From a checkpoint of a small transformer trained on Wikipedia: vocabulary 8192, 8051 steps.
Each number is 128 + 24 x the weight over its row's rms, rounded and kept within 0 to 255. Layers, rows and columns count from 0. Numbers have three digits each. The size before them is the row's rms in percent of the matrix's.

# layer 3 MLP down (transposed), 768x192, rms 0.104, rows 550-656, columns 64-127
030:141127137178126109108114146123118111121090144149123153133102120077144120128134125121121151104144123125148121159146159135149137128100138131119164148143117123109076149106108138136177130120111072
061:111123114112151158109100133115110113124170161113122146156133124159101108144119154121109140140123121107112115173106115117101124111138181116116173123085121106117129150175144127118131176168112112
137:160146103120124128137165097161155107167112138173173166113106125089121149124120114115164129124116081126122137115136134104145135111113128160132137136137183119128122107111087124165113147086117136
137:107143120113157147106125090189163129103120128114153138114139140123112127129111097124140123154144087161107075122149075131146131137144098145116131138162111130147122170143083139167116142122171153
099:113111085124133102103124116122106127109152127121132110152175123102130095149063155084136153144127148123113140144116129115138140115124137130147126111148103102129141079095147085136102123135087136
042:099146101127122074138119155123094077135165123185123114078123108141151103103080125069125135090097125098154119131161098093146124112133145144118088208126162120127115132107159166126113136134130109
152:135160101160193113140126091142127138091069061149164104160102162108096120111129106124118118154141126102124106153124162124125122119121120108120101111101098163139119135113130126149155110125141132
124:140151132124143145129123141106099160092176127130153164104174100159130158130102126110104101142131127132143109121106143151153126142122133135096126094158089144153116152171145145093162106154116133
119:099134104113119130106126110101151158117155163168139114133108145149097126144116152115186132162132101135117165104165121119149150108147095131130144153072126128107087105137106155116143134110084156
026:134092164122141154132145161131116125110101147080180156132099139163136144092107140130117074146123081112138135111112121109125129114121123102107155145185160145127129132144085065125129122163091130
043:155076141111162123104140131122105157120111106115165110140156086110130144103087156154101082161151143127131149133100117136131146121125108113119155148144132156139128136180114100105132076173111145
099:094091098138126114157078135078147100154126139091116119158139128102145098108165089130106123134121136123110154165119131100108117131159091096126115118143083130085178140140115134155090124123150108
130:103156106135114110138117089170087107094189162131108103130148104095135098141167091142143153135172129157124084145134152134161129072139141142107121158122116102085106145130146114141149119092131112
121:129167099126145108121082133161114087085112138120126184148144109117113115110137104095105108124146095139117139076147091103113146141133131132112105159116135165137133106148135156131130115121099112
027:118183103128126154116154136137107146115145120150121173127110123123111162103159128137148138127124084168095109125132125123109163115161117128127150153134147139149109107123137157140129077118151124
117:153132103091144105179136194093106097155122130142135127111135101128139144150135117136092102181131139140111068165118109113099188135126136161153111135112112131125119136152127134118132117156146151
159:108139121168105104102134108120144132075161096133112124121142137113134074131132105141141140165105102128145152079114112108132189154105107103098155116119125143159100139117151132116123112113159112
029:145126102169122128137120093095090103173102141136107153122130120166125158142165123153119106130119145146116121144173154144162125131125150125156084139067144134123141118118168113141129130102126130
128:149118096167131120100131126138134111110149100082112083158098098130126118117152121115097157119094124105123129113128129115146125145101194087112153144171155122133149116138172152085111122108140113
117:130139114095129144162105152137144115123128101100113090095132130099087097102110132098117160126161124123155109124109116082164154150143133123128108179123143094067124172135112097127097124130072107
128:121156148106147189134136124086135159130154082119143152128129125112165135118099122176155093183116141155114116149165146117162132110093142123144159161114164149168119119091118087102134131113147118
038:103155155113146181127125122161115116119135127136133132129104116104111102154123127159136188159137128147119130113135114119096111096124154068132137144074126109123137096139128164089138165132162154
128:134127109123118159111117107145118109113183093114109145142140133144150163119074162134113136148125148173144101165138123139093105128141122142119148154095083104138138118091097101130122094140156120
098:098135108123157087150123114130162155109137107109148102135047126138107115133151114128166138131115124081103133157184151179137160155131094112118110124140110127137157127108147110106147184131138128
130:148125117147176143101163149141131123170136088113174158129080141158119102148165117136121144132124114135103111127139077141104095110100162132112160103132115091157105141153154136084128102220145164
040:154089097147106115155122099123178115143166171081107130151098135113152145157162074154157109125125155098152104097131132146123135163103110129105154154103105137122116145118150087155134130081108115
120:095142171118160119122119155164100161153105128113109123145148133116140120095090108150155132209109128130087127110085126103128103132131147146116110132157112134120129162160145163096129114104099140
130:111138120142143130154161149126135158163127153161123133112115162134110138100119141114137121179141111128134138150130119144093123155156114117142111144124183110073125133099150144096166137126090131
132:143109144093122137094165095161118152111098188111123106157125155109116100136151109156127105199123149110110150060125118115135111118160095100131099112142122110143133157145100171124125116120129169
042:140134106115114160100115078125101148164170156097142135138142094140134161099138100116159121161123125086136122099146120123143110119145155149098159137103101145116111084095107163120143096156138122
072:118117112138156134115146133153122149142138139105137146114145140115125138098119103119132113128117169163140130109136089132111096126109120101103116131123085151135132156158097160114117087106164088
136:125113149128132116132105121140071117067147109129127141117118076125103142127139103144104121109137106109134109110148164079140104117139159148111126115149150119109125162164161123143120130151130107
171:144137092124115104124105086163133093125110160098080146194120180166157119136136121130132127129112123144141122118149134156121147145074137107190127127127131124110129126115141109106157119134075106
115:139130130169089125118114095141124057165131161118121173134100140134137137118123157084088118141150112116105129099139133157150128087132124119141160075186130138124096129114125160100124105101105150
142:196100137120166102109124114143092143104151124129128104138135115142127115095142152149131130146089096129145073141101149131108147128133123166183128148161118140146118134127122119080104173095117132
022:137088148113156135111147139132153096116173138087118154141137142147097099098130120174150128097136119136107173132123102103084134079134123111113152164140119138101142109131125112137128119125118160
041:149163095130143109111114136119148098107125121159133169136109091105140085089122150107081140139108108091102102126139135117158114103097123146095137127173155113139084138160155114128123099083120114
122:192140156147140151126170093147107139146118111123117116091093133139140169113119128116145111141097120129108106158105123102154129119110098124113123156118165147136129136138098110149141109109108142
119:111128089134122118093130138161150114086164112161106135154153137144157098112136120135123110137105118156125133111087117112127135108149152147093167090143125152101142108140114135128112128099174108
130:107097114143144112153100079122153119108080157139145137151109141101171148135138118104163122138130132146137154135141109128127085155124121093122154067099072158183149142113097184094112168133149147
027:146185119141125129134132154140080117130114120132092124093151094189092146091129113126135101131127140147103149096123109141159103171138154120171176110140126117110113089171164126098146142158108092
127:140157146116165156110156080128128141062162047125157133129146131140129100087124113103110116154135072154097105133150124140118162158146152168155164146132095149156113145132127146136117100141149149
119:165113125115124133118101133103144160138146119091188149096106143165133120141097149101111141146128155098114133141121106150144129135129092134151130142174177162169100073137149141110131116169123120
040:111139121148178138089150100153109158177147133109165159123068097139140129151149126134142150136141089104097124109109105122170143136135114128119148147130093123107115142111138136146099134149126152
019:157109122135126150120116130124098115138144113144118144118136132111157144135133092104170107094170108145114164117117131138141091121106121109112116149151112077095156125087141104112081131109119141
136:158136118130149169146097128148109134081152123102122162159131117182122131097119148158134114123129125141096134137117149126102137166166151123116137180138068141106108103066099104120137163129134124
050:107141121150116142090129100162150144098145066117134123101094093123102157152148113172111155162131113144114123141120096119127170142117094172099147118148095106117137120105152123148088121134136120
130:159131131113122090127110138143089135165130136134147160142116080175083121136142076164106142144146110148093077101128129095091190145112140110158129125126131081110117131079099135100159146121146096
115:173117088136160108123148123143144095159177153131133109136134129119139098126111127132122132143120107089142134104168103134130180113088115157109098118127163118097156122108114116106081097164113119
127:148112130131119112076107149110102133097161144162136151156132094135135107120136151113087154135116143147145094121143127118171154112131148134151086116157133110111143176093092155131115139126139109
025:111106076109120166135128121116126137132157152177108123134148114146073141173113111153123116163133095106144140132140104153098150092131139120175118111086142145095171086102144108121153164129144115
038:083144140134137161175113171124095129115088106130115112100137089127135123098121133111124156139135077144114120117096141114113181116142173131111112108100131111142164114133122170128133081160134102
055:137115105154112148111126076097155166179117162113106133114144118113088107113120153155131125158111164131104133109142180157114091138156116103121109174126121090119099153091143084153116108167149113
027:090135142143120099103158182127110138073140134095188154123161110123132151113093156073102140171089149120149098142183136094088151155144147104118094178124141147169126129133131104140097136152085152
133:109104133127176119169129142067129130155121099114102125117086084117129137117140129102108109130133155110106073096137141114152132112099146111136169111140146116098128139110146096101148097142126099
121:118107103152156177151171143115116163153131074123136131093118106098111145151122090117138133206145093119112161131123109116130108152138109145062120158118079119140144117138109135120117130120127151
085:174158110136128112119118112142096097110145126124120136107110108146127170131132104114145102085139172068120126120151139139174131128152130121133114094108146100091082117117161154112185138091094113
030:121153147146124101179108110144159097135141142139155118189147112116178142127153132154132127079125144073134125158093172117124132133108116166134105113098107113161135133142105121177176148108105151
037:179137187159117171152136117098141129078134131088096132125133087132119143096141122117103157117142106114125070154108146103103093136154172150138129126107073122126094101153096166120164142102150113
132:111106128133142085144119118132144189164109096119123122124146148092101141137137080119106093177149149112188160114149119123124147157091113170105123131101105131113135116152156143127114109084117110
053:151098153156145129096107129130116142176119120096123092116172106139091104079116134138132079150158098117104139095116098159124131113125099163101119147103099138157113150175160105164135121128103151
038:101140167136134139181115100124163141139135138104148139144174130117153150135153167112088092123118161123087161140086155159122136137130128129093122146121097144138090111107101122090109112131172139
082:156128142126158120140105126118122124101147126137109144115117172134138114152159145130121173131091125119114152139120138183113153154131117148127140102151119087129121125110112094102177147172124106
027:119091133114102176132107106157162124127170113115163113068135151123135116128089072142143149110133115120137088157095129098147101138139156114105114118119133127157124156142140141117109186128149116
035:119072153118149137139139141129151151112098117114167111133176123119152159094146139186104105141147147152125131127108166093136110140146121137111151144136111094164160120132131142148109115074092111
035:110129179106146149134132107173153113142098099157121147134076165146121112123095143170163137132104120145115121106129139147142101097091144106115125122129105145135148170121098112152126129129184177
148:128129134140110162126097141120131114109094095143132121115126153104109070120083114159120111109142128101114121126087117117133151135152146172108130118135137137088165136131133109144154161104131124
129:172146119090108131176147196073092102096129123127102169135163128128102168105081143126121135128143135110133112142103135130128167136110118138143110138119123098146113085130113123128134096126108143
137:082098123087143143162131131165116130149099104131073111108103104106151153117135119125120113127139096125175140129146133093104134173074127165156126156121136110075145118144136148117118127115136167
138:173103117142170174104119115139107142135099102170174124084097118131108089110142113163130166156079085112120138121115141102144116100124132111157118160119141112087106127124143109132127122128147142
139:141094117139123100123140163117092128110162141109113135160096131135140141118068135150156189132144143076107122100117124131100134126166158109101130175131156137141128110119124137189171176098104111
045:160064117118160121137147140124104110107137158131127125102105114094122140092142127171121070154098135151177133130158104094138135087082123136111119176157130086140099147143167113097103104128090134
134:103102110102121156123088096159141130146149141121112103074122117126149136109143145107116143181147128141109096110134112147147113095173108144100141149153141107143174125085101123173077128173157137
133:154120121136103089125104117095145112131121118106127137134155102136127123090087160117152104116152110131130139133101176151089076108157141141118113119118102154148160144157148101137144181111122125
039:128100114137123120125139132085144127121115120104123162125133146168122115125126098086095109132143113149092106146085118153102158193101129119161132115153134116127130129131165166125147117159098122
127:126160143108126132136144093134131186158168085153141122118124111157112124149112158117142131182144099149110173080078155164104166083131132141107142123136108097113154155153135140120107147106139120
135:126095151119142118095148110155177140130147122146112135169150117144127098120175121111110121172145107161118059091085150143140130127146130148184152104107180143137101158142134132124107135086132127
146:114124084168138136130167157102096131103130110155121160085126139133134127125110116088083132158097146114122096119094153139133146114138136098150133128135131141151098149131137133097116159130118113
043:148118152121133162100153120096126144144116120097151126138134123126112116115132126109127128145124092122120111108126093151104164152148145114126133169127118170143154108134086114147091127112073109
136:115141152134161132147151111114128125115137097129128133161099116135110138145106114133115127148093103130066147119135110086135153149126128145136114101096072131141120145164116110167166103120134093
046:150087109075125146145063106135119139139126117064134116170102147145112100103188154118135137160163137144126131153109123148154135137148137131132131116112093149144150095131141122120118150080140119
022:119131148099124135119108108110124127081095131164164149128139129128193069156090140107117132132090111117125108139099125118135117148070163108113082125151139118112127144139156130112122147148112147
053:163174138107148180138133107122099130169121116096080114083130151120169162090103139132158125108139106137103123145141068162139130143104115088122125097142089162123115105094078150190160125116150118
030:158098130144114116168147113127094127113117098116078143116144100147151126172112122135130065138117136142150121111128132152147109088096138134142090095124104127135109115133169177121109126118166154
142:160155159140159109147142135138094103128124103126118085130155093080098099121109095094117151088152073121132112152160123123126140114150136137133108106102136119152153114131127096097150126161117175
115:079114107148141101106109136132148092148163129121112127156112078082068109148095121097137110143152104142173147084141126117136135144090112178112102107152134103147089160124151163116107145093140128
023:115086149123134124180167164138102175149113113109132122111148129108163116117144135144126119134159154128170121149167133090134122116112124147113123108161118116169127152158128116127135110136112146
121:140119165132101121122109135111095135116152107083085172138122102077154143148175154179156131167144116136082093104141150066152151160104139169098087142158158110107088131112132126123125130111136115
119:106108140124139126157140140103133202121102106116138123111123172147141116131116148082135135155098147105094090116126115115088133160123133078121143156121119143160114155168115104140148127148136137
076:111128149072192174130116111125159102163109143104115151097134143119138113088103137132103129119123127143100141099155121123153122154100128120138135110137110147129129119154118087122080145148169172
032:167146147156146132142138144071148102161128181110122060096111136120135119159132100094129158074097088089130160129154140185113113133106075129141126094116089143126131116099137119127130127131142122
021:100151124138169162111109162161095131104112152078146144099134141131127165131125139112092143159132154130154096104160138145117105102154150079129134118138114091145146121123098160075093111144162110
135:168103137151154109111164113124093136111123156128118149135124109086092141106118115132120078160131098079104131163115160113140126156064127106140132119149152156159160145135126126074094126122104129
116:172091124133149162159114142099137137113148099113113147084156087156122129149096139134132109173103138098148138170113132118121124122067115145086127146088086155136159123088150118117148101160127133
024:109132130085185105155159172154103119101121160081127102138123147127166130097130086124163106114149092148134072112123122139118129124105108136124126109126137120148101157124103127131153148098105101
137:110144141111087156114122117094147029136127144149130179127144132146107139127164114123126143169156120121097120125142117143146163149119152096180141151138082133128117145120084148103215164136092135
127:114098173110101158115161119148133172107125120151167129114109158133161134125128132102124144188106137159116110134110134099143107183130120131139104120183120155136105157130128157138127148154174144
119:138146124139122136085114106122098130133151140137118143171108129140127114128107131135122140142166133068128177116121123153120119105127109153152092138158132035128139126134143119102136128151133107
159:123126093178107105155100127116113160115159118161116140135073085121134106130129126118124136209113098075169135088138127132121116113096135130107103107148140134127109131175143136113134088111124122
136:117106133111140179149135115133126132169099106146157101137099143110096104120124160132100128146127131111124148096140120130095139143143132130098126150079119123154142115134117122137112092149129152
031:109119081159128126110131111117118089154149154169123108169140174143115100154086120119131198121106139169127115153135132130108130117086165144152108142155172088103143114142098107100119162131145106
128:120127128129065112112095136099107106104113137119138178108141114133130117162135122125151138177148133120110119136116148132138147121099157136178111131158127112084087127127093154116186141140120149
031:143142163112127152114098126102127155156156140119106097089143113122124115148144120165121159157157124106174108106160107102148117156119097128120122133109148119118140144169099097138111103163141182
116:082108179136142095111137152120138163122117092106149113116169116109153132112114158107119121131142168137121124128100155064139158147137103131116119112110146128121170137131141145165107171136147183
124:105098132134159106074132126109135139088118105152122118109135129116117132105073111159100119171161139159154149097125123124113162140119128182111118126117095108129141154138140107143101117137190134
089:147099137118143118134092144088181145149100142151118110138142129099065141121121135104160142142099106148082157123174129162133121137122098136140124164110133140125130141101128124108130134153050114
032:154134119143067086095138079175118103125123160115078166133150154092138120105149128138126151082101092094102076142138080096166118127133129138130144119153136128094142136100098120139106122161097098
# layer 3 MLP up, 768x192, rms 0.111, rows 551-657, columns 64-127
057:105110110160145167143126149117128082153069138129124092131096136126132162143109171180175129072130131131168159112160122129093089131157129119125127114140155132128125120112111142129117140151103111
134:124152122099131109108146092090115115137114123159141087119126151110157120154119109139144088109161184149141138173151121099106104150120131126082126123107111161108119114093150153148155140171143096
137:135170108160147122105125115152112124168173131142100091109125117143106119132130126101160067124113178113138153150156109130150119187148115166131118114130148177102122123128138127124148140107112085
093:161141114138146111105158107115147124129129124154096125190108105153143116166112175151145105130106148121140152137100138135125098137124117135156090124130115146185131089095117162140148138119168133
042:118128135123108130148133150139142100153088151141132103176164126116131111174155152161132102083097135147118121140091163178112111163133106107155118110121138145103106150112162137130103167126126104
152:161153143138135099164088114127135114134137121093115132122096125118165137112199159141173129098113120109121095147134099147139102108106137132156134151118138145129103124120153146149152130136168165
125:105139124150139131138115074129139140137095112110086125145107147129127117145147119130142142126104170129122154102130122119121101158110081138143148076119144149140110129125134132139105121108143138
119:114136111100094116105086133113154086138139154163094081154128125139134097166111101122124155107103130113154194127161139094102102128123111104110141141095151173101148120122175139114149162109127135
027:123113115134105128145118141153132081165134136143112127159137122149112137147162151195127147073125128140113119154126145166125114141141110128134132081129120157106104127103158148140132118113112112
045:106127106138111138177112120086165099143145118152117117149115152122137152176124133198110103087109139170161128165125135173118115160140132126124145117115096129124111122104148139151141174129135124
113:143136089141138100151146103078087112177099125154109054100144139116124133113138156162172109111122150132126120134138134085101116135137131133110111126140131126136106097084134120140123180141137133
118:124105083083157141179143149123142100132163145148136123153125155129076110087123134112142101108131137140123171153143156150092164100149121131138170109153145178182153108141128138141150138098122170
124:157144152091126138152115113110104119097117131167094112141131124104139102142147134135129138100157134086147149091134142125118109135116099120087161108126142152161128091094184153140144145126125104
030:121119148113078172139111106129141087146125137133159131158124160144128149164106162178140114072108163162113142147131105162128119114108114120149104129149174142106138119115130114137161107114154148
113:140139152159091132101139148125115133110101086122148107113124137147102078129117113130120090107129122126101184121117135131118121112158167094141136114134158127130081103098195150146114141124119112
157:127134124138097120142112162098121114164141150149122098125114099124127134164126113138120134095085097109139118134090128145134086171149093119125119123116171160156101125126175152114150156169109125
039:098133100162124164131128143118152088141103129158109123173106144141088143139117141175115118082087143141132125134159149146108126145161140133141130101127109146110105148096163136158137163130145149
131:082179132159115093117149172129136128166124130149141086126102120112138107123122126164162120113103137116136116089109150156140150142109122130123121140145131138130148156103165115142142155107142099
107:111123147167107107115078141138136121126149106082110097108154122095111099126118088134168123077124105091099134146129126132163121121137142154129140119142125125142076097126158137163113114147150135
121:104152134111137157147156098098108095144123136150161118113131132138124147064143144125168076099130172158115105130147128154108159166101194102122094147136134111130144105117156142129160146140109152
045:127134147145108157157118135121139100110118119134143118116127149150122132129135167140124118100093110152125113128126139149113103138121140119168153120133137150115106138093149136143150177109124138
126:130092136121080148174082136108150107190128131147114123143121129143104122155101131130129090113104148183106108139129111110099149104159138152113108142119098127119077088127119116151151143151134097
098:079106109113161095132118135096096105125120110131153096138124129168113142120119171142128149085138139107130127153131171146147117127105141116115113142140141115156132101106217130131147150168127158
131:213099150109102087119104146154144124154108145134127129150137129108114149093109175126116122131126129133103128203149127099080131130154144157111134143135128131141093098114193161123151128140094138
038:142119120138113117119116134118124117148110118129147122166156159149104130112164141188154108054122150138116145172118143148110106147147150134136132130122146145126116134075169157116109131140128145
125:112126153145110162119112126105172117190150163149056135126149127112142161131130116152193110121116114113129146115159116172130135151110080110138130144093125165160135119114143107125123135117123109
131:116149102134131131118113117110152134160159127146117147157129133097131114150128135162140161127142145087086134150120128128150135138129094104119100076113150142124150157141114143147129120134151092
120:140163127161102152135139113126162113130172155136126115096132085142096138133154115096173152099115138095112089106147101192084137143164085113128119134135177130149157147131130106110117141122152149
043:116157133125141146150113118101142119136118119139148120121127148137117134137154154183155101078085160152120122142108149153116109135143146122136133121125116157140094102095154148170125155102129141
075:154164120096107106166147123085130132157108110164151136135113156109167147115129114128138090111144167158134101147155123115126146157115121128139095122094136125122119105148187104147139160139111160
140:168150095108132120100123100103103118155145124117133150155133120119115131136123152172129143112121141105112160143127139115142145126138097151102164124139137165152103134109160132145148134078137168
163:108138123132113144118156112151106113145109088107085142128138165174118139108160101162149087119143097138127174143139179114113092134108106130129121125125103136146102132088163127138136165141114103
111:137110129072117110101092155128128132127097147139146134186138088150143114151147139129133131132086123164146130171127125114153142185143154150126093139086131112051120140139107110128164178139118071
140:156165118134098138141133109113123126097125127098091099106101115101092116118157121120139135117108162136137098118144109156141141141135099133106177089114134122107154127128174102146137105113149143
031:137117145105141149127093132083158105146110108136133141174143170136117181113122152160136128099131149149155121147149146150107108129141126117151132097123172132144093132105140119133130146128153154
037:129133102119130137143123089111152118150077122129122117149113148116092107182135124176127139088092165110146145149120108149109120157149111132136131107104151138129141128113148125174134158104149150
129:145095123135120152097138125078107118154093145165094098122100129111154132134131157160168079106164140123121149169141150115127108141131131105108138155116107132116102119120170150117132168106125083
119:152142101080089134116131120074109104113173156108107107147131077150108126149085117142154118090114134133148112138126120114079159154191074159127149158096162129123150138124130124140175167152167185
132:171119121124094086109106118138102061109092150116109131171138108124113149123110123122114130112131137128156113177122147127137134117103140111136114127137107119125129128102142100167159111108106126
033:123094098127106174122134153098141118175113154149104130147157130144108105143138157176145110093143153126120167133132138150126098123142121111157144092127138124113116154124131144155141148115168108
120:154118139082148132170138181144144080129162154116157150132123131143112094129137109141144111092132112144108132190142128147134114124155145144115171106152140141129140144145100129120132137159140135
125:167105120125161139125112120127113149149161183154141121161164114168139130133104145144107099121122161114133161164134159110136106109142113088142111123147169181160147108123103158106144107170117133
041:136139111151131154132122142137144074167105135158134094137131139123112146146154156162155123090072179133142120140127131136133125122145152090142126106121134169129148127091131152145164137128121147
026:147136113115117173150116167095177114133104136153118085128129126129123146163121170168124091066093137124137132146125119147105106118141116140131112083140153150144117147121141116161141166101136136
136:156121169152161116141157086107129129099125164153116095130130121091167111149113092129118142115151157067109151154134123130158124108153094106137165095097206102141152087127145137109131119162144162
047:146117117121134151153127116090126099139116147158136119172120171132094162159116147157132119089098148134151156123134088160097090123151138137156151107127155132158082134131156105152123141150128131
132:161136125168111172168110103128144103127104136059156119099105140157119130112115114132150097117099175114114144142134114142097133100086114131117128150143152150176121122126109151175149134105121187
113:167128099118148115097096149163179126139143125149095116156140096141115133150095123141145117127121183150138143136174145138088167084098177130138103141113166126133121109137131087113127121144149117
132:180140154119116080161123123101131128136090146124151091152128108120146127141114124100164140106107147106107123159129116120101152154150024118138163126097150150125162118116134123112152151142135115
029:141122123136111167156110130138169095129119131121158133158111158133133147138103134173155125086132157133120164173112132155117109154126093128150138107136122152118141125096132143151141162132137152
038:143110118161149123164104115127143119147125129137136136146130117145126124159155148166134107092088151136105137150093131156120109138150101116122139095120154158129129147112109124169137161126151152
058:153143085138127138125127118107136089109121130133126108094131133151093109138106148132151137105119113124163134133132129131128094109161097135132148062083176149132120121165186098133133099163112114
024:136117122131163129152096140107167119174088102149145127162135158126128144127163132176145099058128150105133161151138160127119132132119132096139125103128158150139133128108163112121155155107177128
137:133095124076171099149125150106153119127130140167138143143123103118119094161132139149123106120106138112147127152150146116111124093135108145128115140138109178120115098097155147166193113152134095
119:086126134088160078140124134119135120122115126145108102136117146124130129133086129165129130123078120138099136167146086123114133136098143084143141110139169123133090111076133115156117160153113134
087:166173167139116153169153148136159125137090119163148178119125116116146136136135122114149114113115169120135160141103121174095102148142116141128143115147111110153106114121137164187137127137102169
034:124105141125115168114108128125164092166108116147127134163147160150126131154130130149124103075093141152132163156134141131120130110135115110114113115134181145141119121082141103141140138112129137
035:124125129116115131131122116100178100121102163145165107149133152158107139134122132193150111067128143137125128155120151173112105097119114147133130099130117147111117112125168091139125146136147152
136:104086110093128134171101127160153135153106104162129145154095177145138102116116126148103117125136146127143139154171151168133108152108143087121082108075154168158086093116109126104146115147111104
055:133159102127108143163114116129125073117149133165133104123099167130075121151102148142154128091099136133155156134137140138125104095169109097118168097102160168089122117128142090147130110123129118
040:117118123128097118145116161120154105192097164152128125147111133122118134143103130171170101062111147116092140121151138152115099122143131119112123107140135140099124115111157135146139151122134135
086:118070090114149117130086161118100153118135127150103097162120125147082130138136152140150115085139141125117170143138148147135133093110115098135130095162122168135123119116158105138148144140128107
034:134113125149139163149139161077112094170140133143157122158144137127136132156100137204130108091115140167109140126149158159126111168136136121109117116128142148122096122108145157134114149115146121
035:126128105160110139137133136108156087141138134162133106143137120130108127177139147170140085078091141138134159141128139156127094142153072131147144109113131156128100131107188135151141172102100127
030:118132109127138177141173115129133107139129155129131105178153136126102103131127128156151098061123162137109123130113159151091117113135112098160120096107129157120132130118133157160135134096139125
143:088121108154147075126147144113114110189119148129108139184108181142104105142133116125089113118124153110133153135141130129142102160177131128121125108140172106084127120132126142107153142100136077
126:093168131098113123105143149118109132139124120179107139161155142176079123146125138165134102136143148150109174154116157127148079128095149138175146133148121094112105098125180150119145124165133093
138:143090075129135094151123157122118114135133139160091134132146113100146130147172154186182094125117146147128130135128139122102134104089135153130112123131134135129096139145160108117178143075107145
135:187113109138069107128119115082164110126116094121125101105077111104151150104134124141101146111133176085128118153169110104143186120110112132093127104115164165120128175113125104157142146088120163
145:178122130127147135151132128117128119132154143125118136134109122120156148101150130098106114096106166091139122146142173167108152108111156107127079149155142142103101169135131130192131130124112136
046:120135116120116156134107163092127102134120131166142109165118148118118151136145171192141106070090124134109141111145117142114137132156130120113135094143167148105125125122141133183142140105126108
140:158103131113140117133097130174163117144143183109085088146113139109091130131114133117143130127129159112158100144145166109123171098131127098116121170146143118141118124099144119101131139151138123
143:098132107139126104096128135132135128141111103177103112166115142114127107165120160153110136117089135143134147194117168099141113129154108120114100050101169134115157089139146122128126130128117108
032:160159129138121169159091107119146112144126137122144139152115149151087135171175121145147123081127124134167131156128123185118101144132111127148154141125143139100115117105175143185176142099125158
137:139107105110121145121103101077131119152132150087109115139096127140112142126170156162107143124098167144157136128143089132125149113128120102175170083102144183135191117126125150141194128136117165
136:131111159129152175148145122134100120185107136177137121123195149147122140140159127120168104114116162163130184099106145100085154101141146095117127127156101101111138111145174126123138162124114115
149:113117127139100142138146088112143110088134136104117111124126122138124120152143107148121129113100112137138092123095123132074111123119121148119177145103149152147096090151184151150112159135121141
044:133141110151138151149090104112207120134131130141153101145098142100118125157130114143166125110084161115103117133141129146094135131152118113107121125098099149117105140083148087175152158089125129
139:123156142128113094105116122140106077152116176169112101136105157130154128147121183140108121112120129133152125172144124116101156149122142106130096118100144111092085107133172157104129142154139091
039:137129118120120107165129118105147104148102145105129091142114149136119150122128129139156126042118144145145117162115166149131100129098127100146124104119148165139107102085144127152135136121130134
031:131135112125131122145130136116141116159088157136137119143140153137128133152131147157178136084107161122133142163107154166108122118127100116147170100102152146118106106103127093153127135121134139
052:109131111110140123155139113129135117165115130122096107140122137159139133149120161172167119083127142131113112148122135168121111139129128066134130123112160124122129122102177149180147141140122127
037:124094113142106158152080117118152091126089153119125133150151131137113116130154135178148094091091171110118137156123105144106097122132120084149107107118113155128121130093154106156117098110113144
142:143151132116124124102101153153148115109166184177148106126184135097122129134130123130170080103120127103151171133179136135143114134126122129103123149156124125137111127149153112097136115135101104
117:098128133113168095126137123136131103178136145170150123171109137112147103135148160171129109072141121131106161146152148103108122169133159121090104099145154118150160107097103161092166144168165114
027:144136132156143153151111149111158122126126132136141122155130146142087113164142154177160117070113183131128148167122122172104127131125145108160156091135116138114105124089146145157125146103137117
115:154137123149146095101127156119146125164124151161105139187183106149105111162175082125137137107135111097102150156131136136169092117169096102133113120111165156124127133142141151094157109119120108
106:070166141110120110108120144105144128168116128120167135110101108171125128119122094116171102042094151176144130108152105165132149149148142104116130145131165095089158119125162142137155149095124125
082:140120154096106129137140088117133089166107132131113110173132164170158102174126121153124148118134137144157174145131105113146109171148105116107112131121116105105109079131144146106122193133074147
032:121128114126110168142087113126174094142110146136135139169122162141118152134173137137155113073086170132115170160124156158127144161121110116136138122143168169115095130119149115158140146098149154
023:143109106132107164133099136119154105151096156125123116188129149166112123139160115170133109064092156160106120137149163140132102140101127122121150138142137165070120118110156098163117145110100150
131:124134154101102164100157097098142116130117139136148094137151127176104111110100155093150111113135171105142163150133148146139139123166134088132167128145137096139151100108149149137127093151117111
121:138105077120152151152156119090141128189144148144149107156162142129119129150183173195125101112151149110148121147124185099132162137110138153117122106129103135153130099133137162122156140133147144
034:115121084119097164128107141109144135161115133141142113167120134113120129180142140162115109092107156160156125173103126155131143136129118144171101117110142135121125134099142111163152140103148132
141:137082095135122112116110162112125115145116140128112136170136140124148158147125154178120114122099131154106146175111155120089156129171134127148149096109102173096114116142120106130145154147119099
126:074117151154130153121122111117133135150116130153124088160135157123129124187164100122175136105161110121136107113127109161138132132122091118117129120108094152107112088110185134152110112151161088
109:143145104111110132107142114105144084127147147141132168143096113139124112131089148161160127090130150130155193119128146117144093127079127117166166125144118120120146117097182146105140173090118101
158:137128128130095117137100150158151136125145152181136126131160094089149094140135109147113127111115118127144163097117128119146118175158105104146103143122147159158079130123182123104158135115109118
139:124139142156153135117098137101168129166092156130134140163104096142130122110088147122106143114102156088111129142121107170143157125128103100141090093117136164150119088107140177134127111165096142
031:162141107121122123133116125119149122151093117157121112159093137146118133159137153169183143075119152125130122120125133173136112131149099127143151078119128127115120110102135124122128157102149164
125:131089072098141136119144161101195119126143116125104160175144112132134128114138151169126118129112190149103186128099071117141134129116133129127110122081123163122121113115111125117178127134136135
032:118148116145103138130115140122148113151124140151120111152130114128121132166101133146127102075104130132114130167122151150110116147139116107147127098119173142121114132121161113151126150137137122
116:098128109084154083106142139114128096150129122141128109165146138139163095116168148120111097114142148134149131145150112130095145152124108125120147100064167105113129133127187132111152139149175083
119:177135120161124161124138146146148091096147155137078115155164104126104097170123106131119106070118116119095129167115137115106097082165130132117111157125161149155122118118119100140162080145131124
082:113140097123080133095084129087143114142123148140135120115120132153122123158155110129091118101137132116103169181121114137131113133148121125126159117129124191126137080100171140133154127112124164
033:114122132104109138163122105085175120158104136148145114143121120140120132121133149164141109068119136128142152147139161162085125117171137109121136105113109127113103115089159097157157141133133109
044:132103136121114130132109136101167128175108143142130127166112133141110128148131162141134141045113151112128146142140121164120100127162099120102121080134132155117110121112103157162105156135139131